Weights of a small GPT-style language model, trained from scratch on English Wikipedia: width 128, 4816 steps.
Each number is 128 + 24 x the weight over its row's rms, rounded and kept within 0 to 255. Layers, rows and columns count from 0. Numbers have three digits each. The size before them is the row's rms in percent of the matrix's.

# q: layer 8 attention query, 128x128, rms 0.195, rows 37-63,100-127, columns 0-127
# k: layer 8 attention key, 64x128, rms 0.18, rows 36-63, columns 0-127
# v: layer 8 attention value, 64x128, rms 0.249, rows 0-7, columns 0-127
# o: layer 8 attention output (transposed), 128x128, rms 0.221, rows 0-6,64-70, columns 0-127
q100 110:086109123181075104111114129133097082127142079146071109152148139162106156130146147127153120171160118126148099136167118112108137108131123146128131115135162149123102177124087114119113116141139117128121105131093154124126135085091133132155099116110095102123104129138139133132110108117161093165119134168155146121083182112115123165125124096091142167115155114095145143162150115136138142086116
k36 110:117113111156159130155124117095116112080106105119122132138130124126103137148094132148145161054133168107134140098159116121130143133103140166134123072109125145162107156136153114133094103127134125084115153150062090117131115104103146121128129145124148159199173094126131118114170140084133142137149140133140135145118137179152131146123115151104112103130175161115154155135156162143143140105128
q37 095:128086162139115118156096170119106087121114087134166153167136149123090120122126126146088150165112070130120108118117139108119114123152184143114115114154109152136123113080152142168122149140111124117104130168113140134130160138138156151146137153104125148156146112130148101153085152158154111122116176152120084153110075101159110135118154120068114123091100147128148102146128121150109104138135
q101 105:125123200137168123152145132108126130113107072154157143123146127136167128148148099158098153137190114143134147129114123131169121114129154085112124154097113125126120123104182140132112139128139126105133130156127096162138142134094155115117180125126145154142138126133152124167122159131107123097136158106060122143099076141160083147095131155124103121128122145165169104112115146126101097101111
k37 110:120096151145125119130109083142134126137150092142202154121141118081146161117173123142092160128191113147167086124133143132153123139147154120089065121165120128138144096116135178131069160113146156131155096122110112121148122137105120107105145128100121136119110151112116165198110116133134091114123144131108123142112120134121109132114155110125123103102139151151172097140143154108128129118152
q38 106:111151147135103092196130149154138132140127092152142112123139132125166144124094152129096142084159069129138135144109144109138090131168108144140117145116169103140093135129139141127107109170131095134110093115093152128110075119141091124151119148167087107144111148158106149089129166154145175139132137169172111168102139135130132126132128141105146066132128099145115146127129118101128114098109
q102 099:102139206132136122186140141131128088177109121119121168137145124147156136107127106145080135104133122147118090153130137128147136159148123156120103130106154133111116136103107130155075108140134120108093126111145104133103094101160110152174170143128112144153140134128131145060140131159113189184127136168134096103112156140144117108156120113136134137077098128122135143101107123122104121149127
k38 098:125145135102143105108157122135105165121117110081106174155137134128102097140112145136108155104097100132133143124136104165115081162156120153139078112127152139105115115113116132121102120091102160127137182127099107143161108120162079166104132110126154092148113151113127162094104137119126149139117151144097106118098173104112105120104128065067160115143137169124121128138124159102167132139115
q39 097:105114122122113124138099173140136136089153123130136145155061122110152117148162129137156124127149145108123088094150130080132115123110107157131134103133155108156076172094155100182105114151162126147115100130109090125144126146149135120130132127144100132102171143121135163139123141097097131090120128111132094120057096111138135100175163155133133110140127080120167146132152146141127080127131
q103 100:122155088159118109147128154161099132127147177156155116113118128139123117126158122121117103130114080107131126090131153118132079114137115169154127126141150112163112147102126111125108155127091191131136190155097168114118155135127113127148150099107177146119146124124173137123112186120158110126115100095104111179099132121165110123117124146115142098115131118091119141122141107181090138146167
k39 101:127139137100118145148107131123157141138116152154113108162082163101099128127152134137106137129114062131101159103126135084143157133137136133144129146117141128125126065165146136157127159140126120143112084123104070124068147113129099118138137138126188113124132064109110141125143172132139109163110066114100105149135117139185096135150131149132119104114118149142130131120144095117118140110177
q40 096:152095172114119121093142130109142163072152119107135086084085125100107140113103142144138164116120150154152095126135131132110139131130108120117094103090099112175142128128111094143099121126156134144113150138105160144148120086134161073107104121111153120125103128172126093105107132177113094095129127138140142103108117147071112172104105120115167102144104088122114151108105132163108149111117
q104 096:117114154151164144127116131120155151073123145151124105089073084127111112122164113121145137177148141144147150128134115121111139123137100164158101128173127134129148150139127128170128174146158150096139123132130116117119114122117129090154073128136137157099096122134105093175094140110147100150127143111124109145134136099110098164163143134135132114082067097119125126186140097122111154079127
k40 099:148123137099138159140143154120133095088113142134161118116136096137077146120162120157144154118164086140154147131145144084125140157151114132183109106174109169154154139136171093138136106102121124122106137142160136093110197101104135118136097150113128143140141129132160074124075171157122128124155113116129198117091122122138105127147129153169119149131096150122107139135107127124117111122118
q41 091:163076098140135156150102164137165163108112094101123103111131108156169182197156106128150117121131136125094128140145142127135097127165077115146094137127140147093150157137145153116096138157134165137163124129121142152128141145146146125166125147149088127116137142119129127105111126142137145124120132145174133120159122097096116070175104156152158105129118134087092120110167114103127102111110
q105 097:129091108157109127139062143123148181081153107120098143089152127146134078120146141104119107139099129112116120122088113149121119075124135171159137119079150119111143109104102143177172161130160128150178140135112084114146149131114146083143136124119105124084095131124186133162098113129147114134138092107147131113133102130114144130154137122150090115151125137089117133105118104131141122097130
k41 096:092140064144131158141116143125112151108153136096171161151087101135139085166153111122121148129092152121128127090137112148142110116131132145139106103122119123156166124115093158103176135114148128112159093134077132117112171111156107142173134169109140125110134103090139129159115140120100136124170124105120143136138111159115135129121143180112119105156126110131082129074124148101185136098150
q42 099:151128138096146147105101138151120125135119129130097105086097152117104151118126112125116153179156143107143155098110128133109117129147089109160135129181109111119170141112163077115110094112102149137097098117125163106134115174135145119079113117141148122113147123115125130117103140118112100129143134126152144146173119117153062074076112122175127156156128109110143110176118110167133141120075
q106 112:105158151134162133115144121150115138132102119126091141154148161168156150130172148151118120150166173112174125113124101139131143084179152138154140131144132126109189125106123104122124154127099174159123162124139137135125130144151128131059117154098118158122115127122180120136120155094134108141173130139150156146116102138111087117128082114165095169106133108111128140158123103174139146156144
k42 112:129179159117152170148145119137120124088100157140082148127124141125136159131158100134103145150120103109106098128111116145128150129177107160144092109109142095133133115137150137103111168130134179099119104145106177130111147126126151130080112127122146130143152099173146114179122170117127137157131117128140166175168115155161118131111125109157085129116126104132116132127069147178109137164096
q43 122:141130110115135124111104132124122118135134146124097132129136102109136124130151104125191123135055107097137063126108098120113104135113112107150167131151091138100144127131127090141182149144144123127121148129185138118131110176139088165151089123146161133112119106127138144132132115105107109144135102130097099098192110126157137125099162110097111164118164134161117081090127088110104140143101
q107 109:104140132112153094119106093126156128105108132109134148148136136110143145162159125144128156117135111140152100127166136148128155128075123122167131169155107159125137117144183115139150080125194128094129147097202084076113131123128100177128136127110177147122110148124159107127126163143111161133118107120136093105183139117119130146091152121079117145132126134142137124102137104110118113101126
k43 116:133135130143121163166149149156127152171178134101122121119144145131114152138141135113095125132151117139133065150101103132131123133121140116075131109128120116123144155162152160143122132125115125148128113117186172109140141137131078142141166085130141155152095177190126149128164145144131112153127082115104113092178114117120155185147176097131176104143098120138125125110127123125132116154115
q44 088:139143093124142108098112134155160125150119135140147091079114124116156137137129144097101101099163117101152119103108127156126099170101164127108157129159133102162158115169191152146080107137108112166146149100110155112109133143113167143122141136138144128129132143080121124129113141109113134108133091116139077112087089154102097082124147148100130157138124146125126164134120154133194131092147
q108 102:119122121148168100139098168151147158143129118114141157085154149090145134141151108124092144155107121111129170102132158147131123113146111135149137144146108119156166080111122151142163119136135137133127150122110144117115127188100174111138145136133155155133135100066142143147120149112163088123098132079154139133151105120081173098132133136101117125173071160145118157164148128105141099164134
k44 095:154123108121114158159106140160135120115116099160120140078089136163128117113107073104120126139118155130138124101094158139125108138151137118134125107152165110114167107170126147142135124112156121126164163155120152122133178177114137122162142112104117119110135140078117124164168116162126158119111110096111099136084100168119129095110094131105166120102050109153094141129129148118135131158153
q45 088:147111170165118104154141137116106150107169125171130176144108154151137153118144130134124129157090108139192105109104120137117119123142133115133144130117145136094111142140123107163129159169171128100147157147148157125109144106092118154121156137117145124098143138123128143177100132079147135125137109150113160109113158108145156131096111132122108148131152125138210103110125071108080088100106
q109 080:120070106147129132131135133157118183120173101150086123105138130130143092110146162099094154135151115143146084148137130104133106122137145138146132105129121147147123085134117118139107143144120169132120121109149159094157161129147091113139126120167152149136122190159097123151125165092175158103093082149164133131172123146151094139107122142124123144135094117097178147131123144125142089119084
k45 084:104096137109138157169120137124133170152126106116124112123124109079162096135126140137091153106136127157159163104136121112104135101142176161116089121108133157070150111158119122129156110146168143127143121125148071081129132142115129084118172108104140116149110110129081105142130145107149132106112109126110164084176120157153118173140088144123141156142183100137137147095129116131126114095140
q46 094:116095113180116112112119146121127108109148156108138128066125150154108169134134122173154111115127113165115149130156182129140144094123060121105124087131098114100093126153139130147105073105106098141124127124121120096100118140093113128153138086111097168159131133093140153084128138151115142114134126126131195118102143173079145114153093099145142133129129144126145102123144153120143139129137
q110 100:106096161125115122128121125121138105135135115135077115108142128144112124141117130141117137098100130136151141117117148124190142127116025151121146095140131164115099143133092135141129079138121129129146135131127097112141081142178130133160125132128161174113094105139123136095154122146085141132163143124141160096147167146069117127159086095137143156113140125122152120127100144136123149191143
k46 096:094137147117168097113127137092136108181127142123138144127096112141093119124101125165171143141146124173093143134127150152134136128131155132135134101094123141122085136117127136143116089106108097129137156130107146148173159123119075118101096124165112155141102094136117097098145140131078178101168141137128127181121148184101172119103107099119116120115148139112095117103106175132117157119102
q47 113:130111173123116187141158120087128114124057143123140072097126098122110137128115122166151124171169115149168108114153131106157135145114143123077124132135126160138143182146163131123087076129131152148116143092083114149141131113120112127109142120140098134153162183154120157119160125123156124127108105143156164150138146117158095140145129140118147112168137134138139146160146144146122131086122
q111 113:161122124146135155175145122110132110149106094123143094133111118140130117105127149147149161118132125118131151124141143085149134128090124130104139082148160151161116201147144134122102108131127127138087138141101139146132142121132161132097111145152109131115139133149080164150177099156150089137086156119203144161103114084151094134182115106112167092141164117117140137163116146146132127141112
k47 113:131160110111153146141123118094100087111106135141142133135094116099121088134129141176171131119158129129154151134124135129149127165104141118160125100149146142140119151102154106158147129162118141137108198166131124154137103118156127117118096103164136116125145120139147152144188141136130088108114165108126130205119113083155083154158156165084111134131147129152139108142128093170138138099135
q48 101:112096111123107114094140067105119087144122177120120142148161113126126129136132152120149158077138128117105132154133101150117146153116160103102160167086141110142100133133131111121125158096123094154099114149110091136162153093111176148110152121115108099175108141098108143119149121095101129076127145121142125121122134113095172151137106135096068154136128146152136142150122121186123124086136
q112 097:121162150153112113134113082130117137149099183129169140130125093140135098116154099121120119147157149098108143163102135135131114120114136118140155143119144122127057118126181145110139142127144119108164118166117041141149118108106139135114114102105111126140143132121177104140088110097143144130122175124100079107117120157109132122097107129096093147098117166168125122162102138130104118083119
k48 098:162124141097125090138141111098118093080125145138113120128129138152104119152149100110117142101152130129121150112137137118177134148164136056108144153129130129108123145144157142164066173134133115117082086158118150129126161165101115139133173118118052149136093161107143133123112115095154113140139129125112150130084119149134148122155124155130107132153140138138137126176126090097146118075133
q49 098:128043110129112136160143141136109089084073129157167104126136153160104123133097102123095118128123143134140134137117160132136091161122150093103133090098139146146089160154103127135106107126152144088142131150098122141104090126108144119133147138106122177137130108104152128131119140105154157137121098119107156116084180138147137124128118112060097124158150147140178135114121163111141124103116
q113 104:115122104115106118120141122126130101118083146098139126109143135111138135110128099132179156121157151142153123117140100107189156112082123156088118132115137143157114184107099109125131088142136166150093118106064077142116132111131138138146104169128105098118089118150120108091110110128115135120165083160143174162148107147102127134149122143143107121128121115144127157142169103133185093101128
k49 104:127082070075158139115137138111143111137121152132134113125157100115093082112109092116174122161154165143120131140153122104135139122133128165111143086121127138132119153100135119154123105086118143114090116131088105138143083136116126089101123097172111115128144076111142132134112146089091104113086138088149156113135108113161125092132097145138111109149151124154171146098106151116186124131135
q50 115:121129129148134123147146163141135135101130082141090132108103141098127135165158122147071099147200100103142119115127161119121100096106109155110084162118111135146150152139138115102066112110089125145151149111079158131109100140111154143141149110163151167143172149166113144132107177143127143139092097121157190124121161115106112121159097125110133127112093114118121124113134119122140135122122
q114 105:167126107152083151116105184162161109146147077136123093136100119141098133140134142120102080142156098120149103128152127085096095089099139162153109116126132113143169131117100130164117160152134108128151138118090169110093112158141101148148139130164145141100125088121100152159123132106142167129102091158136122119106144128132096110128123097115106174083134121117137143109108148130100161162131
k50 113:158139136130125139105123123122148118097122121132106128162085104105131105137147160151154147047114103125101142134167141123093126096146140160165123109092108129164150117098175116110173122137111143156107157184131121072120096158129127118149122145156137135149143069090127120164138172137103162131142119116112159126127140147119112164122116140073091158100129128112152134101155151114108121138127
q51 119:149130131096117132087120117136136128136139175116151135139157092120118113141137104138177151116111112104114098155123103156132129098118103113172170124095127134118164085121131133142182119097119119137152129117146120115113160134132089148160147131130131148112130153094125103146092107082162146098142126103108072072141081183142152148140130135146085179122136140141129106101166177125101106119117
q115 096:159114143095140116107115123149127153155150172157176122127080106146128095125127097083081112131150102139123131139141137088091134111115108114172161110147102095146136090104133145145142147120109105147117151147196111118150097149134096121146099110133152139107152115096130075133129108152143185135137083100132106102149106163103105086151175134122140137135116163145105128126141147108141139156114
k51 106:145090115115111087135137125157162110154131139115122097098140137144102135144146162109132103129095112160134137154111097107124179130123128067156138157118161109123166084153093182153130124167140103152098103154163165112113111143119133128136115112139128127128101131148113094117106120092112090113121086139104079093089118158109153111153149133115146152102126128140132089108112149089110092103086
q52 105:169134135141121102140110159123108151120139120153158141145110136162124088171139114118095111126160146091107163142144133109129099189112110110111096118120147147105130121130193149145114130130118097097098103096143151151110147111167174134113134134146087107156106171106143126175138091147118107142089149134130121169109112058162135131126124108110175078127145127108132118137146122126103097144143
q116 093:130117134157156123150116121096121128133151141124126165145102118140122118141146090114140108090163170130100126112140154129122116097110107110117143079154176102127073099132174144174107108139134118146096166101152118147118151104172129109132107100122094122136136148123111119137091103152125116150084116111086115101104129159134138129156107122090162100126205170155111099118116145151121179118112
k52 100:158112110146140074117131094124125100084179139168170132117118155145137091161158111150146117088119132090090095136163141131187118120070146148137115117113131130096097122128122131181165155101169158139150129104113132134128124105100128131144114112089128100149129152116123119138158142113105173143165110169149134140130103114109114152121131124084128141114146190132114125135142120136142158100153
q53 106:119115166139106126140134104099146113142098118155123133139123172132140150075126132135076175100108138138138126082104123165119122082140068168071104131093103122145120176143105147133097097109113162142086101136123153133130097124106155141114133115110120112133132081143192129098143135141121134140149140145133092127075172147127123145143112127149099120189144135140141132112101139113117142109125
q117 107:113155173116115172114118109099150099142134083153139130100086155105175147095128126094128119130123151132116134105123088110141107131159101158089069154121143111163116134104097153129086129137114137112106125114110158146128119085145125138076122118152121083158128113144144180125154108126151134130147147130159119163061101098127100152140107150134119096124170114118142118132091125107128113101088
k53 098:133098181103114123135144118084125141104094103107116128141128120152161135120141130131133138160143168138129167139146141150113104102125137151137115104181098110155174128112165126120119150136122136117120131094132105159167140108195135136094124097144164111162102104104138120111152134096146141142141140110128132132131143152145121114102103077132066163101131204114160144133129089158150145108085
q54 097:131146118138116126119131111152109181115136142112097100125117157138154117162131161144167120139156132147120089173154149107152120116104108144167175136154133126123115107131167119058108156109119149138181134076174127128178098176094078152140132116147148138154114129128123132120116115149152111144126100105131128119181123132093145131132120112152105109112118110121128137133194155124126129160177
q118 103:131189148131139134131178128134084165126107136135109130163117140133104128128115132127145121121169149164125171202108124115119121120114092126166126166091134131117191104119124126080136159121130144149182135150137102174175140126110156140118129111144159147144136159156153149125112092144168100092118116126124109160133142129104111129145107165162119120138113098135113082162138136133097096112117
k54 099:120120138161115135081146135138094097139109143085107140170122129136135111111125105148134139122127116164148152175124098142130151182118088140127123177106118120121139093141173132059160151106120134118144109107128126101118130070116105165131133101114133118133115153137113124167155153129159076092128129132138130180145117099114108116129138162133138086092121068122119092154151128079131106128108
q55 102:184122144126170114110087152138123137176110162108160118161142139148108108149149148094145104142151150134105132150119133156150149131107121105114122157100135113114156121141121160112154147121087088124134156161136173124167130152168154121165134124108121122109163134120122168104154097125125164105124097064119127102138096110084140085123124134087163186150143136109146146103118112133160137124099
q119 102:160118133117134130172130133114114125158160127133136141111096112158128145189132150116172119107115118135103100168136113116162134116106121070101097156092120154109106144143105130146134124105160089148130178151175143132145117129141148140107149091117127120109124109100103143105145130151088166136141098098102104083093149151151142147073112118087129164110114165149153158069107134126140132120116
k55 107:123122137138146126132110132125082113186127124123147135130125134136156093135134150106094103092109117150113104132114121142162124132124072087090126139143137104129132161099118112152144075121125106142103123117094142131148128115146178153133132151188065098082106129142109148146144145145132190153164125118109118073075135170107140138156124129097135158101154156130153148111125100127122120095111
q56 111:139139133122113127128107112173075121138167172138121176143096133112165128126107136119130164105116135095125121146164104111143146174135142128139166127098135149110131145099142142141163158136112114128137103156174105140149123099156124162111137132187123119123116136136111142153138110070081141072094126150112106120137095161157162152101135162094064157118144135100132137103155120132112109124098
q120 092:123174139151125107127159111128104118127148187118149120158123090128093120141120124155119146082113109112145138118143102131147122148098115124197162118092116110121133147114162151127149147105131132129117128138150133117174121133127137194129156146152137171157132100116167133133149139117089129102125139143117103150147122167127161121141134099191126161110143130087129157085131157130157072100076
k56 107:139184143145119078150157122160078128117183186134132150142147140151140145111123121134101150116160122120137100136139118165118116151123097118117148149096152116071160150122127141154122095137140095128124108132136129148153106132137120162128159085107152140120088117157118148140123074121133100111094114118096071077122126149116133147141142157163117163136115123138098107082142119088123097100149
q57 099:135109106153116113140162146101127098090128175147108102107103144144114126163134108166155115178157155141132188120129139136156129143115106106111112120120140134136134162123179111127096112125127104155140124105138142124093139157118179122116128093119132117173127128075099147152136146194121131117128144091104148139105121165114088100157091096124159096123145107113093159112126161105131143075145
q121 094:109111070156148123139139190144133127133132125170104132095108149183087087128111137151115103157103109156074136128139141113159129130124130128124132143128121142147129154114132123115098156144086087115110137110109153072097161117143111111160102081147134130164126125104114149100134144167128123132138086130110138179085114141112118111154140111124153126105153093119116192114147148105155113096145
k57 102:096131073101131140069121158097106094145148152187117093136120160129106109119124123125183114145125113113133153119129112107138113127135136179152134134122149143189127130142137138129132120162146120140148133143113138114139131096153137103121091142140140090177111082110125139126140164147150154120161150075111128153098087128139132113144106153112096138105146154082100156127126198135097119130145
q58 098:124093100112139165080124125127138150099093138114121130106130093124147119082116117139179151119148094156141130133132113109061147143140114166165135113163118110140167132101120106096123104096120155163128148115095140096163114145127111130132098128109106150144149147156120156134087163109141135116182141137166144136183131102119094147105130168141097138108136099122138120166117140155079104154096
q122 098:138121121107104153091132119100146150143093101126072134129167087113115135116101147144199187124098139191113151137140101123161131141116122141097144165097105155118095132132106092105115126125154117135135119147108107128143132135058114130172118129101101121170136118125110128107097125128132110116120160100106162132166141122083149127125129111108111122109099141116155127130089163159116083101137
k58 097:100157119075138148139180143132155132142117109141125116107174122121130141095116101154159166155138131122172116192092124127113144151133124118081101134145112129110126126106114112138087145114139104103135100137096106129083138130120084159149143135132121115096149122149127175132160127133097150116164192152099121158133131149070121183124131112148160166138118113131159146155106128109141104134097
q59 100:121072146137082107116117188129092116060147107133116127144126137130131133116142092107107125126134128104146147204121115099100170166105105140147096118095148132099131154102145155129118143112151132122076149153131111133116100134162159114137150167138096138137139141132120097127138107140128136094139160142121178119089149124115079093119124166126147077164130123135113127120139124119110139079127
q123 101:162125114128140106149148141165094100070152129209099087129140147134119132157162114095138173144143144123154148150155110127147163151107146144112116112128101100094097170147102128120134124151110137103116129128085103155101130131139125126117182184127160105129113158123122119090096155123158141098157153149151126109115129145162119107152114173153114140139141181139136127120154110119138137103159
k59 099:123057157151130119150119122101099154132116161156133138091106143108109095090179124127111156138151135125117115138126122110152082139126111117129124090070106118160095117138180111123139158131134120123136141153058098120127125078125125116124161139117125152143164105120119108099094137129076165091116180101127116092125086105125106123140145154112107138099146142169136123125132160122131150108116
q60 128:124151100113118118124120065138143097130120172131179113160173121111157122087106121146159180113164097126156080105150094132135121112102166099113154150115142133150086115148139121145127122090171101119116130116152112129106148102088114167160144127124106094107113119119161114138103112128140130117163145094126109110113116143130159144112144139123088176131126149178124151139145136089102124081156
q124 105:180187136098132144134130144118116169111142168137171140114129096146131102135143131169135104117143149128153143162085120155141146100110168112180126149127131168085151064154168135162131147129121100130096148133168096122122154177133114131117152125121162134121118119133147130192110114102106145086148113112125146136133107137104147179126154143145092140141131163150107132120116139093121132127110
k60 116:117124164137143101138136158166114120146099131122141113159156139126102126151151118119141112171157148137149162159168121106158140090127124081112131152143135127098155106137126162144104148150142107131132140151214188104125109155074085127132141121131128127129088129136099167126098096156156092124107102102161129086135106129129141153136167099119118132098137121142125118149108084103150169100116
q61 106:107098143126129110112158140133137159086074139143074077128130129178078103163124122128170132145117110154153133128122115110120133160078097106182150101120063120089127168125100119101121123105112109121168138114116136132126096173103136140095118139109135129141136140110117108162139154110115143143113111124130173092158146135087119120090112104167125153108124141108165131162114133137118127103108
q125 102:130131158112098120128151111132110129134096129157098105128145098122110131146168145165178144138109129162126111115134136112159141186111163088103136077121059140063138163138085102113121110089097150140165155104107143100106131153115107175100131125126127126153143116123128102184144132135142111144107117125104137121173127146143129130089148092165111159128108156114154124144136131168125140144113
k61 097:130127134165109169109176087128125070077115133137091072119147134110125107119105164120114150171125094140160105102090109107124118127139104152096134113108085103097111177119140106101144100106141071093138140142106127101137114133095128165111107154167121130142098092117110111138143162122093128085148150112139127132145117143135137158085101124140132126126156088136146111122091124159125128136149
q62 101:128160095099133126099085096133152132156110122109104118137137110154140100151116141132159184115104136160137079147137112167125111127111144081120143154175093134103145122092135096110186126123144142155138131107165157124140124141103084133123106138114149109089130120144131107144149157101145113149111121153122118121225127141130097166106145103097136144141128137139122142078103122140116137176128
q126 096:118177111142107108127153121115133111098112091117143128123140104127141132106106108151141171138096126144140149137123115131150167090162056140134138168115102100151116074127123142099150100129110155159132135136145130137071101151074084132118121136135162127138153145171145103137109169142097117139108147141119189160136161136098089150137138120136147145125108134166102116131168164112091139117101
k62 101:135136117088140145154172080130140130140164115103135135071153166168139130148120123139114137123129147172131121130117132153134086106141130126141140174143105109131123142122116104100076124116120101123105140127197155127104118107135114117080141131119173128101134125160117136147144172164143111129099059159143117129151152123108108144153163121154170132149112096120109148141106128084142114187111
q63 106:107146126130105115135155173117133129095126133147164112159146201133147151102132117111108147156146171164142215116115101154139120133135133118107110153107148127150106117112124140136135160125130122121165097116143124136116147123095145091123177144112156131129101104147126123122099139150135153083125123116147134153099117105103117133121129149136151088157135042121100104124120146073154107094146
q127 078:131144107141124155181089115134168171129101093074109153153156105133122168129165109124127173128104118155120126083122135106153139144155146143139136116146086152141111123073142099123134155115104144123177060111125121141114111145168116147079126124077129113107115151168110130117093170118088147128126140149129119153127127094128134150123116131129140105134129093115078089115138128115102123146104
k63 094:094089135124124106113152140135099131093091095160123151109116129146087124071088120142089119174104120121086173118098121115117078138135141139161129143161102145115111157083153136135145118132149161140192133124110105125097128175114146135104117204115097136149106144188127139142107129109103129135120154117133124110130114113129129144131138171132097100133109152078123124124110142104127141147133
v0 100:159175143167096144140160149115172144161108126146122116114129133112139165137146135140120182166155159113115113125150135118125123215164115109139129106131128095126116125094132102099120147161114122144088148143146068097110107107125123128134118151142114117130146109130148144129159099088161111100163107108111159120101143147123124119095130159125134097138144127090089084147148130153134100085085
o0 100:144142109122086134148078135144115138118143118058105078097091142095099099158130146136131104108123124115085142117124106135137139139088117144134123097114147163127146128168145107093132127126129163126154140127088149092141174125086121129163128138106143130161137145132091152115104120114128105144086097117168139168173117098118113142169121137135190113152119154142119082109112170135140119149148
o64 109:095094135096150129070083118150096094137164149138135153097141096171126168119140095113115109111100136119149159127152116117143104113146143079138115130141148112088099171104143144169132106119132158184126094131103095143123086132120115119130112145095096102103116116140140115132157147113150200137137115132101109139156109095116146141085164153149133131113138116138102155098163118134139098113123
v1 098:117140175136157131130144168097099123141094117116160128097102105119123105124156138120129126118127110157114092058142091156124104099153142163115155131090124151112159138122144073142126120157102162188116106152183098119128114138168118103126153086122137106118087121085122095115189098125115110129160130126130131129136112119132108127123120134149116107136101160112102174149128158122104112160150
o1 095:135114147141142138181151133134116120101117151095127104089188173169146150122116131130134127092099175150094172123104132150163134086140093076131128119107171159125114154171153138157109138156143114099075127138104100147103121145115131144141099135124133090131106155118132121082109161101162113141094109147143129090103162121102131116147144103140151114159138120108138128124105145102117117081126
o65 095:143114133101137137143136131180103169149125133099131098103174100149124145120105153112086065160116084108145125166089149158135129174119086116083112189167117100101147140112123161124124118134130154130112106117155130092125145135133155140092153141147108173120141121170140145115099107164118151113162099124102095101111147126154133135091086115143153094118137150123113129149135149100122117122139
v2 103:146142159149143160147106111111139156131124154113095181154118117097184065078166082170139125106135116129132140126081102178127145143111136147133130101121131125124156142106162109144124122198124125143137102149136118137139112170099137135110153107153149128133151147110117121127149158103127102167134133136154116133139137121122198125143133094141099103135141107170136114173116163095108123130116
o2 110:119069127154113105119181116117110114070159123184111104116142165148116143157148128102123097163123100124203149130126140095159157141141122082127122155105148104101076117146104151121102151096185147108145120135145125134101120100099128111102133120070103133158068150125123117104125140145100149106126135129128138122123132122088127111149113115149137106155151134122133157122116133143143152116143
o66 095:132122133121107138119079144138175137157131153074175137126156135165127103142071155108122100167130146138127178084137142134139105094145118127104129128149129134151146140103156132161173108130134146138158147097116157113127180108144131158170102096112125158120091136138132129114116140160183154140144141131107179103141105130099154120099140100152121129102077124108083119148109100145130139159129
v3 094:138179079121081124130114145112094104123117122164093149174136136151117149102073135137134122098126166139126152156099089079074106122153127157138136134126133130169140084116114148149137146105125182094091143128127164128106099153087158135125111131150102117136107144116107131134129106150130126110115137125125099133122161106131118129115079123112163176095102107137154127134074159093113116111131
o3 110:110142130096102117121175097158121158145109124121092167083130104122119114115143146146139196115112157148153130139118143133104131127089121122134108124110116141131126130134072115135170133115158108116135138118199125086121131134116090113129171127141129139098113148147129140155058123107149136076127117142128165123147116180115136180123129099166149117153099126117106147159124154135111133132069
o67 095:124144164170142119123141115138110106135164127140150123131126123111147124163133121116099124122180106111144089133189126142152107092158112154122127122134124171110156142134187133117117061129115113141149159126138139099144136137102110153105161105121172141174105136109172171172157157125148088136092114125141105124107144119169114155163134126132099156106106126157165128131158103124151176152145
v4 100:142122176129140136145116118105110151137139164115173162148111155124083111115106104101149112194115117139109117152071118101110111117142113089118145139131099120195145162158128130138133128123136124150161108091106127139095116108090104138117130127123102091174168132139070140120132154151105173132101142150107147119104144105147129115169134115128137113091120158139140079167101169141124129128121
o4 109:123137149128108102112153129124100127124126096108144139128121123174136109150118135152131119132154145135148097136143144072147111171110133119110124133134113133112107158143117151136094133126167108120107159129139159157118078085123143160135125127115086163111120089157166173156156198094140127113126131098111138160156132099088136173078107118090136078150129090131151146149125109150072154120132
o68 098:113140146119113140161133102130122094116132162123092149078129137118147109112093119172127130078113122122119131077105120173126101121140142112082129115086112143085144086116134133108115120091088135165118104143126091114141141162090118129116118162130188110103167164141140079168135108103096130098131125148125155140145117162160097119152128100160128116105117140118146143169094102128133092154105
v5 099:109140149126082153117123158165136147127096118116139117078138161110176124116165124114090155152109129102113159177157082112123111128108139154100115104156107132105129131161126132137097129125132176185087088135112157104120133088150118128136100115099156182119111095144125119132108099134139171160138143120128118145117124149126129131139112118142117154100138080093186148102127151122173129108096
o5 102:156152090099201143120158117148118127146113151140111115123122092139118155088125105127114173155130110129112111129117110147142149168180111129172164103139139102113119140136099134106123155123118122122139142163135076142161123171136112127153127106140134150169152118123138100125112166123131108174116093113131111167129103114130097104118153136139138122148220132138100118143113137162151099117178
o69 101:113095096123176154152075153121119125104145123146125100163147100104143110091090124154147125142192124125164151133119098136127092058139135142133098090121147134123146114119106078144149118114142169079121140120137115134122139178140103149132131099157135136171129109129118126118159075140136153110159110159095096125126129162143142155122141105116100143105126162120119153107117137130126071152110
v6 089:139081163104122140145118152158136152117119140124095147095098112134132150137110159140158109087149104138144101124147120133163142105102146105140116065104092144148098129159136159113107112131135097148121070112145138186115157129129163056109091135124161113130077126136112137138157128127108147097148127126110142114118165137107151125134135143168101088109160138114125138103184149147104091123122
o6 102:159146138118142140136096103093141135138121128117181101142135165119129140136122128142123151194149141132126135129137115154165161136139116143140119101128099106131123160106198098089160130131144147090122127135147115147079137136138150169127111112101152122154155151146155111111103161099153098181142160131132141156114097133174125078132095129120117164098108105116149084152143126101108174145166
o70 084:088157129146159154125146098121148127125133087122138114119144091142137067160099125111143099168142159099136074115127103133110129147143103124091105159140171121103117122202079138142111150095177126136160151159107096141131150115129110145120133147136121131130123120140129135123147101132102170112101126094115160160151085080112091096144144130094166134114125122130133150132131095146178136125117
v7 102:121154117129139141125162127166127131120126134091129101084120113103116138128105100093138110132158122136117119120116192146173166145110101131068163135128128116120141131124128146119141142125127125125155131124089136121118097102109137135125129123143157157089131148088135142158146123107123059150184105102164128120126138140058092133122130120145069138127117142125179159152095188132133132154173